Weights of a small GPT-style language model, trained from scratch on English Wikipedia.
Size: width 224, 7 heads of 32, 7.58M parameters.
Architecture: learned positions, tied embeddings, normalized queries and keys.
Training: a variant of SOAP for these matrices, 161M tokens.
Each number is 500 + 40 x the weight over its row's rms, rounded and kept within 0 to 999. Layers, rows and columns count from 0. Numbers have three digits each. The size before them is the row's rms in percent of the matrix's.

# down: layer 9 MLP down (transposed), 896x224, rms 0.172, rows 673-785, columns 0-55
# up: layer 9 MLP up, 896x224, rms 0.164, rows 674-785, columns 0-55
down673 092:389444537446416539565427518513438562398501540451470530448483485442523484450473482512545478509444491462466461487509465547496462427472527462458515565521529480524444488470
up674 100:470494538553500482459551510558491462472518466510521497519463474602521524503542461470488619566455427548493422429500550472600528585539491477483455524544451566534485506484
down674 109:498466457508506536499480538524498500552491480505396518503534504495488523462534489558564557492525470468525529507455485493533563436541460456475539515538454514502612475485
up675 102:396524571470527552447470547480555566431462502552525521558433504529470493490521467505532546573506457592425537616528523508488493434573474567488525488498506568500503475471
down675 100:503519474454474474517485493471486483492582516512592453503527515461528480484484530473510518481471499516545446570461484511461517596400520502509436517526558506504384470527
up676 100:531525517538403518575421446472444524527524542503460535535472533524502562499550488510478551569535435532601452476489510490432497499495530510487497544559474511494550490398
down676 107:531508411487507449497491557562436527483436475451499475496531467474500491532470402567421492423502535501524480588458467496518544442406490498528497421460451535457495493514
up677 099:578519471455512416516507509531507494511440518450467425479488533538523474545529557510463545495518490532567453542542477500485550571592521480519502461578509461437527525489
down677 097:464536504486509524417472494539518487455508484546501550453577426514524541486463531553469481488514468485513477469527545499509415519498525440526553455553563431486513494554
up678 095:484566474482455402534470515505510587506467417446559552562528564530504512515451486453539512572506506532475492522452580481487503474528486456516451498461487477481479437553
down678 097:551569427517540469494526516510507504547374490498469533521527559506509518491548463435501514436521502542573449442461542512493518438525478500531531528537485492495458507544
up679 101:415497526530514498521512515526514481520575476568498484456500496509489500585398474457528497460493501516466540570481453467538514385541496586561464441485567522515573482470
down679 103:547466454553525518480467513543535473485478570444471499500558573494535544460462462531528452498517510469499553518540558505521481553529512511534512504465442552475527523582
up680 097:455523511473469500511503510462523467516490567408482479530570452539461494444500466456492499441619523494535439440555536472484526520441508500499493486516500518509578493450
down680 101:471599500555464456537490547505495487490565563574507574478466500451443470564545507580507555518481525485452554548528485536542458576502550492518507541476509517503489502478
up681 103:520532514525513472450509515574445481496546491577444490524539510452464563483511523514456431478474496525487485502457513460504415493444487451446562533488495459411512527531
down681 100:399526537477524503565555491469527559511502450461487540563481461498488475511540492523576500476532463525493503520538455547434473543410497476440549476425423410566498493458
up682 096:402523536534447465567503559552505408482455526494432559557470524523444530456520583498491435511461565472529504500512504440452529496607485495469505484576498533515569504495
down682 097:546493451431500511547472423433463534491469551502516453488533494481552472532532544548475531542492461592445562438556468479542517508584503505458554524568494569466470483551
up683 103:522429443599436450472531542504388487452501486516497505529497491525499454469507468551479510549493441483457545456486490468525442538514493510517464503535476532521513460506
down683 107:545465465459556532511513503565510495532427477483501510574481571522497459489485553463493516467453517575508488544584506497536503496494512563487458529498498498510493491553
up684 101:411506532555545458622554482486461486515462456589495497439471500503475527519535567448421559456468470460462492525508486552438484559601455517506461528573528530419536520578
down684 102:446510473488529564480534539504499459531507461512423487494489569500505378470542483611525496529517454474522585495413481551590479536492531481508519493515488557476475482455
up685 094:464480526508505499513484485502558494532465470500499591536473572547516470558502491574447500496487446472471454526467510428537514538508542516455520522471473482557499452513
down685 089:452503563460514475529529477459449493476555573518518407481465500529450480525497479487563575530520518503509572499561550496469555522491516523509502452556467571436460536509
up686 101:467509520568488549522499557521440520541493493521515455473540536454583547494454491537540448495530483494470457498473469455549523496526516510491514514485520498436491561514
down686 100:512539514460538502476548482503461520445576447479541456507487585575514491534537488472515519483505489513486457487510544433508504548525528521463517563485501555520470509517
up687 097:535487542520474517473543602526506520503412539559501533574519523499533524456519446537514559471468438492482472560513498550465559554470505526423423506549550546500513493479
down687 098:481492509447476422493510543526550526509430423461491481539479471545479507451480511472482452453471558467469547509443415504467510491489495526431536561487493510488523569493
up688 103:496519511425517575492471524386517511485504499503505463533449492526456518475538497430470511520547489432485457487508525493521476508519536573515507497475517508468560449421
down688 104:502477500483431477506531527590514536468514486474546507519507530501609547490528537549508550469458467576477570480486448503506569462493464580395526539533490459509476452561
up689 101:467549517514616498439494513595474502468500529521584468454560532549468498512442449460468504490459529523375474492465557418558489509507512509490487580490571514487529447480
down689 105:480459456505492438483576492541473499498454543486558475548573512480471482520424481482462517562503504495528506473454466500511517479538481520441472557575510510471506484521
up690 100:546500514461519493480515487542573459530502510453503501522478427512500489447470512518504559570437498564464510466508475541477582526569499499531502503437474469522448459490
down690 102:536510508540469430525513499529493456481396530534481517520511500568469478483479492433521480580525496542430527487494423529587473560426534509483474494495549503478551541532
up691 105:493499501542522523446549485471554503446485444481471462460578546510441489498461518535492500464508494488516491515393427510532539480416446549586510485453590421492499476468
down691 110:502533540410468471447446527578505445456500466501482472557484478476520516499478500488490539464474495499497455459484534459482441561533509537429506487433449551447578491512
up692 105:557541466511512513541466452504457508405538441485487500513486508510474491480458557533493505429514562544449523437489485483480453514449509529518529529443504485582440433524
down692 100:507497492572555506535573564462462469444548498428469509520570485508471429516467521411519512575534467466588522579492530511546490486541529473501553538513448526494495475436
up693 097:482520468441499502491493479491492537431514544470432473464566515531491509519463451502429491509446458497505465527518466478526446516536520542514538518514554486550477503498
down693 098:566501547468449467467531527436496457489532485478408574541438527508528503547553525528464517584570463512492478446473491590447497499495542454462523488510539567485462450480
up694 098:479582519469485493575500502500593432486550496492468495512522481598409519518561557488564511438493512481536505500445483523520507487485487477488481486514493487484530514488
down694 109:470497484570512547507487532474533470497483571463440503528553479459457550491460478458502536453513530469527516552545554501489468587527546566536505438564475496521546596422
up695 101:434465475492398606537472509565467465520514512467503532530549484507479523524529563513424532551489449479554508531545451502487538487522470509538608531513491500494542476553
down695 102:534499564490557478464542501456499491427534485493523471536465476456519533522536456553471438543426513472500448535511499449467525513507524427529475523490509465543530530436
up696 110:553515502550541495536481440498435463552461543560504520549471499506514519478501524528502442519550493451521526341475563505491480444450516571483482559500518497505485491441
down696 115:502508546508589535563600474556554521446491550486570480490551490520547513487600504537531469515429519551497534451584483488475471524529397503481501544536493432537523460527
up697 098:473577471517500465564540464512499502464486487556515473486583524477452474524455485466494482529556499595427474446469533542488534539526531508457454538575478520495472458521
down697 093:516575498435530500466552569535481449524513468503523541490516452524475423398531526487482541575484419451492471539489499472492518509508501449475525427480551428491600505488
up698 096:519453473484523473499567472481589534439508491485486503527386540535512463543456404511535499533542446466524496556456469499474498483441454517520549491486457514560475429468
down698 097:451508439513571556614496514498436517516542481507464467472507488561489591446499580540483508528499416506525562472509475473528510409486485472515485540521515522385436504491
up699 099:497461504530544508441479500406558574444518471546356496507488518453597512514489462455530525523473530507539522511536515487446499467477484527534489520493532479476475569514
down699 104:465532498502454535507439446454498518490470532461601511508540447537500563472511586516496436451526502445536515432461526572415523516551525531478521518555557524454458525468
up700 105:451409457607494530488461505474566446509546497550471511562493514521509478440432474522481526481571499467508491573444545589490552491422566518442516458535470489557492532455
down700 108:510521539436457467485534467496415523547461510380532426543483505451475428483526499517449536522509501556495510486517488503478447523493483451529490507493490549530538491546
up701 102:561531464492490471509520509544479501447485480501528568558435519547513452527480476505475555512508495459411427485476523439395454518460461429507519504436493461516571519422
down701 100:483528553484505501458490551507473574409483514447558434479501505524475496583460500562445518520584515505528550529542551519495495508460500431549545541496434470487477514448
up702 095:509455464499474572500484493464542486423463529404453522540505533519474426461513561556518499538582519448520446557401511553422425523484528492516485491487518559460516521588
down702 101:562479444495476505447499487478476504585513491460419448572491518465468503532515424463496510546457492498500590528469377510470511519472531507496465484530465442509487527473
up703 100:488536508543541452445492539444489462570495505492516501544546560475564556551446500497556464517476523494465514521489548527541476556407513473421410479505446529478444540505
down703 099:501445474470483477510518450518501504512536440529497517410461537524462448463549494523485498445496591500492537457456438450518496553515571536436520505454509466497444476455
up704 100:551527483523529512473508564537458503543462549519457538473467493582523494502487439473580500567572517504545529512577495439495444455494523475512488511515520477514507488462
down704 102:522482475438455469486479509525480558469495459501491494523474516453479487451504492542517450441519455464508547445501558537512488478530460450550504527558451466526544473521
up705 096:475524579525394548470496558538509396542441517484513520474500499454458501502530430540495516525483516519529498488425452540482514462535534529490502450530432524541533487502
down705 092:598470506499506564501490515514532541491544422547456552469550476468439476468402538437443490548452482510554479495484477515426451482565442515466457546459478557519492537507
up706 100:491534449501489572480493482569469460551563521416485464457509488426515473427509385534438583461514433488574491483480500561507469504536535469539485512448483495523541490492
down706 097:484458471458525500408527480518457445538470472485499505476471473497471442472508560467442537515492455587475474549525495428477483527501478548557493448390469538464487488538
up707 095:522560554472508522535504507519498433493472526488521574506491514524482569471500506486509504496468425475510512473523542440503600503564587502492463538534352484500530446500
down707 085:479462469513486515494506457492507522500539390500550496487443577500487466484476503544473516443493546479516420556462535512452478529440503503535525470558497444532499498453
up708 105:469505495489480495536479559530449513499509484511474540529438452474515477527496584475490471532476566443489530507508474555441557568473489486427510525501532498535476514474
down708 113:521453503442480493427512516486476443461577524464458537541472406538519524490455462524474431500445421514571495469453538517528492417463482522457480510537460535463511492550
up709 102:543426508487507511515501561494532495476544441484513493617478562536454459462418631469480473515498528545513463573514538495512476401426540450500494511471542531508484513538
down709 106:553474550497529435507438425517509470458491504506472523473531525472528506483452526492496492440580533486472534531504495535471531535541551529480440479462478454566520507572
up710 094:559502528459548498493547537501510547591543480502471563513400526461531560512425495492533508480521553537471425516497498434506490518429418490458510567427487473541452579479
down710 095:496453494491532507495485556470535555535476477455551518463500572462553437461495459498467525502546545525512529499524556529553442457500527490601484477430462426502510522537
up711 097:482544576530519462445443508526518460541602513475463466520424511498458485503522553523447462460512543511519477562453512546505523491450508534474537542528514454459496477568
down711 096:500516499533485458520462472427543535479534437395549501502552525555477469519481385487494481478407503511530559523484491493479516524522510418506528452449521478534529528481
up712 106:495545581511498479520567511523495566508480532521471480533503570495511427393440497549524533507554433485536520487485518572496557462527427540464514453546508522581488529541
down712 102:438481527547514471470489449518464436531593489470526463468419488482551574597461530501526536471491517495512509496492475505508506470525520435525429508506479481692528485526
up713 093:539447583541599476417467523499505436520441509511495441519471505462620454534494485480444520530478496492528487522605507539464534501480563487501512507537443453547531535479
down713 090:531501544474511534499503512536502515559529535486472553456515512504498506460474608533451468521474529510505483535435494465479520470485458580433454514489523512482481529488
up714 096:545586492486556464528467505502494448507468459472525486506473478482515491539448411547473491466461514577494576521434464440542546506488504558566522526513494491527440492572
down714 093:487473545530531480596502548495420552425435564554478462424435509480462488487526590490481540523516563499454523361543489487422532551536514516439534513493488509515514487423
up715 113:499587445481449524523518533521511492514490509448559447463514475529527508506465475415497552457520539518450523544546452464461461503492437432530428531446506542443547483606
down715 118:504524496518459485520529513458471435502425522431453456466552529566518618527463473519500522562509525528454541494588515489562526471497500498486436452547488488477528554511
up716 101:466486520545551468525506500464490521543538483408540507557479460541496468531450501433538428491545492537500411481490523492424520492495440505544461505478441433529517430516
down716 097:480456491401403506452417458420483495441502540507539446494413472483518557534464502501509496504497503508463484472511476475549450551498446539407507441496541492539449560452
up717 098:485507479478481464582495498511428509473519548511526478498558501526496503534514491526599412475485489469536488478473518472612573485480513491521482518497450491491472473475
down717 098:508527463445442508579531521461529507433456427503505525481488478450506567511551474523520472518497483470528510469437496458549475529513386494482416487473565490485471488510
up718 097:483549523495529531488540436534463477543533486555529498511510535474497583503563456485474444452478425513483450492496468541464506462582431589545511524562526481559470450516
down718 103:514565445478511478452494500543458504524502497528512499512502537442538489473532524504463469530485601445483567560522414546471451532470501501512532505491491479519512500422
up719 100:518495507480535577460521459501479513507541496492484601488520582456467471501467544499520433577522452518538494401496511521509480481602488472429517503533485509473469460510
down719 094:535584549487515490543476575496511497501574552496483498552516495520513529487539436574571459513536511481456537554547519529511432526465538553391502515487434523508507522426
up720 100:545526472503570539518431471570478466467534413538497559568509529501500467478536521443451534500530565586511527551480497479434534528566509482490541516467524484436520558498
down720 102:527455479583513474446517524490519473527496507514541425494509423503470477583533562541476574483608536545476452513518572497508494512488486527537482510483439465497526511452
up721 098:508378569529559490544423495577477437503531502469528489558490483476468447460523554480458447522484480517458394530525491472517545562533570491546531441536447509486475455452
down721 099:449508584523513462521516466546477510445521538497505497496499384533510541514553507482496459538482505481462545489471532477545464481536482475558481541473457444484463511517
up722 095:558515550537464508499498546547490467512427510434500523436473425463507521522544530530497465510579490515533472510482511517530547580525523433506495509508416404504472468454
down722 097:438532491464505508493489513466537491514572497487428535568529556493569481482496552517579498449449497482510471501524483572475518407434490561443450527464541511522523556449
up723 096:525537476436464526520559496490560508447556428546574604477480605473444477551502458553569402504488466462528441512539528431513511503462510488544475531546518498526534491512
down723 099:475533579526558489565523498470413527484477555532487446582470436401571537547536545502557491574504499483484522471483507515516472420480527457516401527504541516530479550530
up724 106:538550499550496528496532576558517412540551500478453534513534514544565530502434470498413466581534495554465469540357579466441486495526471449523484497467524483482511561489
down724 104:587452582516536482542494501538461511498447597468457502471564534509455480445539563478504485475540497481462416568502475605569521552569458445513471538473560446521535538463
up725 091:467549534525481529533486575512519425478515532498501476495457546478534515520495472506512549444469486463594459508467529476445492523529521527565539423523519455511413528473
down725 094:482474474561510540458515471434503552482513541485471491533439394508524491508479500513464602484475492567407482494476469498524489442534483505534511528499470512479496468492
up726 105:460505479500576487452542498469418462457503462533488510508505440501515500461515506514529463526526502409497566496500425560489490510540445449512553485532477448484568587497
down726 100:486498564503488516404524493478550509490484568496471454430447551520483441504497508596486470488522477469525529473471446559513519486529518464501477501515537470492511547512
up727 104:494489504528450535545542514492476534498462447513516500570534477497582460432501600438522431482472374570466529562429559483494480540452550514498414513446453519529488520509
down727 098:487583473493565441430483515441454410509493477552498576552528535501511542550524487547483558478476554500482495383514564493465505490441513493604488472467431462488552403544
up728 102:493495563469421514548464478479452537489539440504509513515460516545477537437551468486458483462478478529513488480497513504541526521464439584551475506509513486542508560461
down728 104:512500487409472487529476454460604549499464419488491627466478509562439520509545466433514416421523574478494505506519457443497521424431511544476529495495475517544500500524
up729 097:609572444577492564509548444446578433427551557488509517535536530539491486529462513535504566541542504504548488508537478463508599505482494547479476533563499434504523440471
down729 109:451447494533473498510493462470451546486470499514593494515505484440501506534440472525479601504516563495554544542525553482429563504466418413497581483503481566498430423466
up730 106:434444479487487519510544552496514441506467483504525522519462543488536468497429470472464566520526493533543442525550488495542507538521472545472432436510504529469484466522
down730 103:424467496499527474506471447499509499552534440452482480548482496509471443547496509463557418560481464483481562498543497475481512542508454510475584506494457504584416447489
up731 098:506520518509530534496514498487589506464469529463525525569539537555593485440542475513505514434466519505460459519390505528431485440503493510468499554442456520524510561383
down731 105:405566593526555473480500459466542477456460511548533513439509465489585506511520502486515417491474520457503575554538495499540540495517564527477499558451537524497547531471
up732 088:403515453517450434494559474480437496470503480429515486502575519506524461516452510504629584474488513435534509496490577494440469511599493497535477507545452465507526518571
down732 096:489422482383430483439531421525513554504573584522509534536534447552477536551547554507487524538540444489482513506501474507489474474509454523509405528471525530475467479540
up733 098:529519484512473506516452533475556490531527457518590525547469538533534436525491495521484546515594442634511472546487486503471537550614489516506490447371523432463469488482
down733 098:443498461484480527482603493482430503531457403527541502476542511506480485454521450485484468524402478464554460471537484471530445574531484556512517527507574485551487489491
up734 101:535519501462436509578486466425493565507447538507470531442533492484533507479548507368530509474513488545481516456497427463562497491510545569485519529469450500486577450562
down734 099:491463496530588537555466488473566475506526521522475480565533477492404570552486494492477423524434546486443503557557549466528460461448494437490505530526527483512462462579
up735 102:519399520473465524471507536411477452520463508516452436460543488560467452548450487468447509494566482515513560419461530487537470523466529515455471471432526503463553426542
down735 101:577526458444470475488492527466501502543521499512603500522476487483458464520577492497536415420457448484569569541471421368476526458483444505512540527460504465479474503484
up736 108:546459531554573606525526560486504457497520511481507456436641485531549475468384432508476480543476432550498461493520527515502469527521495442547476544438498535490578548535
down736 116:527481483553482538486527505507481508488542501500486567485504476506439533503461508537430519509533513452460474486493528460493505488514513467593480511459440528548487508535
up737 096:553521481510573474465536540406437500550458543517519437461503479486463468430474489490502525481514474426522519471633456482438503446462503427461498501545458566547574488502
down737 103:507509477551569512519480490525400475520492511516517564483518518601504425518560503529487429449502575449586485506530513454482571561467504485543538558512488522434448503494
up738 105:502558463430511499450552573490503477502507463504461487500518500466507447488465485416409584526547474476466461484439485445580413483506543480469504438526506516532514573540
down738 103:466513487510492577515535470505473420493498519563415454496463442432491472490523445484578541584542488507524496515494497516524446534516496580496511505551431490516527485411
up739 088:415482530542464556511471495507553484528505464523453526571454468462523484544465439513503551447513515485491481493452501544544508513545505503494464551528447441467461489483
down739 086:565499483532513498528473485534490564492493578452473532442530473472540376479512484562561446438460507511526577567509495503538560500512506546517499436471634507545543461524
up740 103:506569432495449516481525620453506497614490484511519488424539511467557470494494471573507476545460521519546466569512469448439478526532560482573613508492471504519476584480
down740 098:471571518551497537544475482547476452499470452480568532498555474521564520511484538544520503458565423492507504502502441529521594505505447546362515507505429499495478570495
up741 093:460561443542537569543495493451502582525404494569385436531539458491598475502495493554492468524431523493555464490448551510531586497496513503521491547439468510516517463508
down741 097:518549475447524489497415590419491489571544466551560561511444545583466465463484489533546422467468545499502444511500504466506474518441457471491529480469534505514497530493
up742 095:461521481495537503481476479577511526506551527496495536573546576528538573471458509605511501415541507515510514497453439495545577495553467515452482461603545485437531529492
down742 096:502527487512501496478479535544460511508444507476464531461446459555459480502482443496514508531467495458511559437550617478514523552486500417569458491521529489479507513549
up743 108:464468426487473556463508469567538543577487473452488471515556530528505572496491536561536475437507553524497567525445536474567509453451530484518445449534463531572486511483
down743 108:464460462504482524468467525460552450595494469531549437470502429463583497448484477557578405549438533466492534553524466461621543497495476512572479498562532544495475465515
up744 098:412421580486451538527565498505477444456463423557502486511484529478448493501478507484570464518573445464507506570506584492484547495512496511543552502504463501424510549490
down744 101:511421471451426513498485513496456480522490433447533445502452529497491583485515493568504446475497516441555422438521497511521476497490515506534524437544552421455458432516
up745 102:448552475490493420492470496529509412476500509448523537532496511507595467506468447509514486472468483493459517515492497555508536565542499486476575486573497502465502540445
down745 094:493528532460455501525470493567466537487525564468496488549515472514435450538474505537519509606455536517523493486557564526553455489480453489438452483491473586512547425491
up746 100:511526456578512520500566482569509542394527505491524484561523568463480507512451454538497516500550534517516465459446478465480533561468476489436436517477567505500444493524
down746 094:488535476504482487440429445479467540432517494551531516570540563537455493494477472416490578471451497492574551422483534518444512458524473504473475516451418472539516450447
up747 100:504493448459468509486494451458533420517509475435547544471457503488553426404431502530531476554517463507510460456489494521545427521535526513432459554500504535526448565518
down747 099:485503488572461501474515449544536565452534436506516408477590426532480458431492535433475537474500467484557510477526508484521454450518515518498587489541520513479454549446
up748 098:467489464508510505468439460512566498530470401466452532481480404543518470424475480472521494511494474461490508515530453543489479571444545483476517449472534456415580538496
down748 097:464560531512552548497580520525486499536514610437499581513476518501505517461548535510487530468562525476486561522485477525446542454511443504460518580497513556509498506512
up749 097:522546523504533506432470451574553517458547455514457488536488498487554469463490529457514483470544448525562501580548486500483512473458531503494592512484475484493500498426
down749 089:525458533486537516495559501455516515553500489492493465467483535451481501516446473507527475467528515509442486513511513464463527504588530476553466515533550511506492478656
up750 093:522478487493484553504466515469510470451542548480592439499507470473540478490504498508521481502494489519492513462543529506463503534547541501550487509463490521470519470482
down750 100:578523518484483515501497477524518539520449468485522553551520511533438482516512531508464578504473493507492511560542518482556471469494461492521464517520565472505425463508
up751 100:496525478497520461532453484462552504400569468493468568505412560471499478512521527522492555512478483575479429514478467507533485509432591559526510546554506497526577501487
down751 105:494487526532528557512457502498458429490474513498533541556482479495456475450458539475517521519477548521517476467486502539516516590469510481437578479444514494494502529460
up752 100:526479542578587486488493557491540546489536516492453514530425480545567465535540449544476484545515480550457511492526534396532524532548500468457458545484490545503454521517
down752 091:445483466488545507569492474463528530482481478471496486412414487498541471464566483556516588553487516537462507576470498492536499545497487505519541454537487461537535571509
up753 099:508437502544489480526478483497547493467534503430466503516488536531482500506486534482512558478490524557506498491472498437493465574508452536473528539485503513524475488528
down753 109:491497521520514470526499505458495522497496489506503469457454563511528501501464460531526465510485573479437495426509486634544461518473496546524481499522506508486455447461
up754 099:505504550551526477532530449536520555480510471494494519515543521420537452530454448445540467537475448504493496499479515481552564452425523435461594507506496504491556575538
down754 093:457511502414474530512567503443423483464600543432420508511443458544526570493460542550543479524461563444541427441448486549452433471560529495505529482496482507504488467477
up755 088:473511468480467537509476539438501527442505469493564512413462561539529507515500473546494369495506488516534463535505521503498464426536464475486502574581518523601542480594
down755 091:588515520522483469513464564483521561466523536533401434533535430428486472495490538502451434486481535523527540506471563509504561508449541508489472520555466486453496555447
up756 099:485526493540490497490443408534547488506473557388487503536537467519497511455452472560418528524486445556449544497539483466449576483494444529451440445530458438432567506605
down756 101:584579538471501434498589501427519462527485436572461578486469495456520489446491430492436567491468478508513562485544497529508459489490511547514497443469494463450498501573
up757 097:428575452476521439434548476557497489456493524444509456489513545481459510496505431480440523448513519465505613452589417503453539495441451512509536503554511452446548568461
down757 095:465522502572483482576490532450482531447490441509488518469462579522544459547472539473528515475551544525583501514530531462621527516465538459463488474447487516495487460518
up758 105:515481550564474520510507413493489546448496521533591507512492555507473418543500481398519450534481495574540513472479506491509532461460586517621467505535538505482496448506
down758 102:546542538486546558514526472529467554459513455571513481478466504487489469547500466503463536523522421504532508570469548465513469541492461432487491498490459401471452475481
up759 098:491438550453509428560487482597453526485434488480479519488480456513447469459493473455454558496506428455510529541515508494419466518435475502486487540444507519512494577523
down759 099:473494477570493503504523424460539479563496483493532520518501555478460479546578478518512496514490535552529515484511462412508544505519477471459548475571481486483419485532
up760 101:460433438512502475468486526610523515534468506496534475475479470527528532495514481545557567465582499542482389492416477485449436486572504581525518397534509499512486484476
down760 097:479512479512464483521539562474449494512540495470503521469451423469509563554531499467399555507472492468512544585560511541528515473537511540475536453513473480461461483444
up761 102:481526548590529509495488434382520456502489541516474508485488495504543579525527464477485524465546479530429501496577471482485489499501534498434533524473412497398536427554
down761 106:555511610461551543479491490545396503550545526521396452490450558486495528498489508486460516498454464480471472426484562436551535485497434497485470600493507500547488487556
up762 104:479542452572470518502506532462501535488527474489493531448488545502494414487523547516467530505484558532588484425489528472436520486459525559466480482543488445501468509465
down762 103:514482466484479499418477495548513462577461538525462462518477451522510490474583497490503561534510504574494498508494472499554560494465521510495505495414530521379552461462
up763 094:508448458461485469566425465433458529518488517509507538520445573530541459457477492501410501471508506520512435494595562479574482580479673501539510506535545462563528546487
down763 097:488528547519586466486490493509428378519528448573454506549542484526534518465478563542477543520474559555504514471435474519500518555507517472479477488443460529433473498524
up764 096:439506508496446566438535547501515471444495513460524461477493520509471577513501446436501558524568519493442456465481467488498497571511502498448503507504507521486449463513
down764 095:467600515492583484537515503512468510487555563507517497472485483461524479490528532467498446455458518494407563563461490461467457530517526556504458514523433481518385513504
up765 106:458535443445508520503492503557507514502489454487491536498555498545437476554548452466516565594497558476545548511445478527428521472515425522562506523555482457479512516507
down765 104:475426516474543533463550461496500522580447498491548501549568491538466469559476509488501581449564491512521481469534519498523488492432544505533533509397507530525498495499
up766 103:537535422524492505512551446490498515504461435461463530532445515580628484509519471534490552593498534547443420450516561446480446459493516481473448474482507474519533452455
down766 107:546461502539556477450581508490508492413489503558503536496504469486574416527482497505529522513490536497500545520463586492480449463506432475516513499438486494512576489475
up767 104:489551517469464485535525522535533512532509510531473478490582539392531524553513519490483453507448474509491529494467531580548524436537479486455504492481479468534526503517
down767 107:511444473470524430539493533445461479401432524510519509549493478476519562517519495630484519550497437507512483576551469505491511553504532459547522458550414516437517494523
up768 100:463478479485551574404471434536515515488507506551454471525521501551424475535530497457510502528466528455494512418500509534473479465472434514514475537451556496401439499515
down768 105:554637534511561516433468563533532458493514466461528517509476541530438443550427417564502472495486519481506552537509536508477577448502477471560458517493518518520541513473
up769 099:487480481533495500523480460458482503512480489511558509452502494519545403541434471522445478463623383515493508544503475468513508493509531492502447539578455482467426563511
down769 107:418508508503482446512501540517448539538482512430493461552443554505559511479561474526529481477460548470498510455479461469421500509497570441526472549512517497478534486488
up770 100:495538566460535498554554424453500581462554429469513558423516475600477533478471514494516506515478460552473501467531565472531475541494493488493567544509474579512505534428
down770 099:564493496551433467519504442486520509445475539457501570517506532540549522477482504494458550526492476441509496554488464460560451429466469485472499494465444551523485524465
up771 100:503456469525465490529547537506461452446573540475415588524534532492487495514515493428506526486442509500448537491465558504544504519533411505528507501526478527491477447546
down771 104:513475514483476464495539557487532492510579478482478459494488494536512438494576459453472519480563510459532514533520489469528471562488484470557531476512458462447526449576
up772 102:490565481547517563459507478558568483448496493436547523482426469508469470538526575494449481515530530490570514506495561489523530411506532559469518486537483479551419564506
down772 089:464507587530486463535447462513464472509505451421514451491545488489480469546479474505557469479487541560468532487445511516555443623512487543526599524484429457505545510457
up773 096:407576510475528497522431539482500488629548424487457539532496497506548485485515403514469511472488481474514491509520558478525491400449458484390477504506490515529498543495
down773 099:513537532459499457499452492548482402523479475506524498451531486551472462466512579502534467562469580529491478471563481565517488498460528484493437399430552448491531440507
up774 107:437477453511459464450537535503449436518521442525464477526522509498558550486496528474444566551475482495498491546436505472452484506594498474567496447502478468497521488469
down774 097:512461545522509569518475466491487479473461457505374525489509440445450502513472518443514480504484505516556445499523544525434503513509451461613413489505440427517482488572
up775 101:485443531505476538562485549485481461489522531494465515515481459552544491508552490493516472506447472553469505444483530461518602460484481495471540506559568466479494531457
down775 105:500516512451517410478471507409463494499492483525603479536570476478565504536500552484515507446528516512521499499602536531498472513536555535573460457408474496408526494490
up776 098:481460488562449467489522473451515436503539487548508527463514510566439499549418479502495444492540563517577501536514528505545516483490532455446551491544548461484513437425
down776 097:420553453461548419460497461497482517442484446527491485557437456520478477549464508447489525513522457495474535492453500519472509556415463487473491515509477492511516457508
up777 099:578554478421486564567420470508489561497551498507480509513520493524542503480526477500447477537529529500567589558503524505515460539484493468485437441447436472547497558530
down777 098:521452522423538529478487422537487451506522501509522543477478581526502558447496480494418412478519493528581440519451467490580455515519469514455545531539535528456472468518
up778 098:514491534496484525462454418529587445500518459572442503541453506508488447515492396544502467463494464510476427532473487549477529598529503468450527514468507485496526460536
down778 093:485548484478508534452505433485577481444543469484565555435504515441497511454472472495544528473578528483536524540417432475486502501443490489513494430537520598543485523503
up779 096:549581502490556541476525469559433480544508404483482524471550594544442539510503472484473542454458491495460504456554503471478531462500480566510486549521515435467557520463
down779 097:464500444503550450458422453524547583488452487472496520541599451484478466568463523525514517510568427462475531620507536478485483496535448447522566454492470472485549541531
up780 098:456491546590485513500492474499436525456457534497474564426529497593467501546514478504405530511486514482529469564479548516496492512467551483484528427595517517502508537496
down780 099:526562504486509486524521446439568569561539532505552449513495484532529601510545538472490492528523514512411493460501490514519516494464467490526411437484513464473563511489
up781 102:442558576468507516493486478445528501461554379522445525493503507542406472464491477534615463488496482509617562489504577464610510528474522565471557550489445454523499481459
down781 101:503491457483547392466521442523461494494452495516609496535563433468563452472478442504414544459527457512437492517578499508448512502505481529444514501593529565507486480525
up782 102:534552528511459448514504535506470562574552471509488533505457497538479524568510444465546509570524467516515625493554522526564457484565487517434512468499479456422568530495
down782 098:518472497562521521546455558549519490422494470475547536512494468519549462484434505436552576485479569494456509535563529456500477505567503528463486545496515461501468470451
up783 109:533464481522505513463574533561416497453469469533537501500487502482463565471503503459462524537524514521486471493460497535508444475458465524478478461512486523470482464516
down783 098:457458470537514543468436525443520459481485452542515511437549582513488385444502469500514543468513504540409540479491507584527485524505484552461493515476525528480502492545
up784 101:488549464496494495475509470582425489536400515485513465482500544582540478470506478531496503539498434503516499521555466557500512451522569442492474515421482483506475519562
down784 100:467528489460466463453476513546471476527522512544487549558511464419512498503498468479519530563558451460538532504458423534566512547447513478482494453441492502481512436491
up785 092:476560526513494535547561540465473457460507548495497532458468538520458441540516423482485488486561483525475463437456374540418548509558530431482528509442468521546496456426
down785 093:509507518547549496591480539475472579561419450537532560512540494524570519527533511500425472534470509469498555510540473449599503488465517470455438543465501500463454520482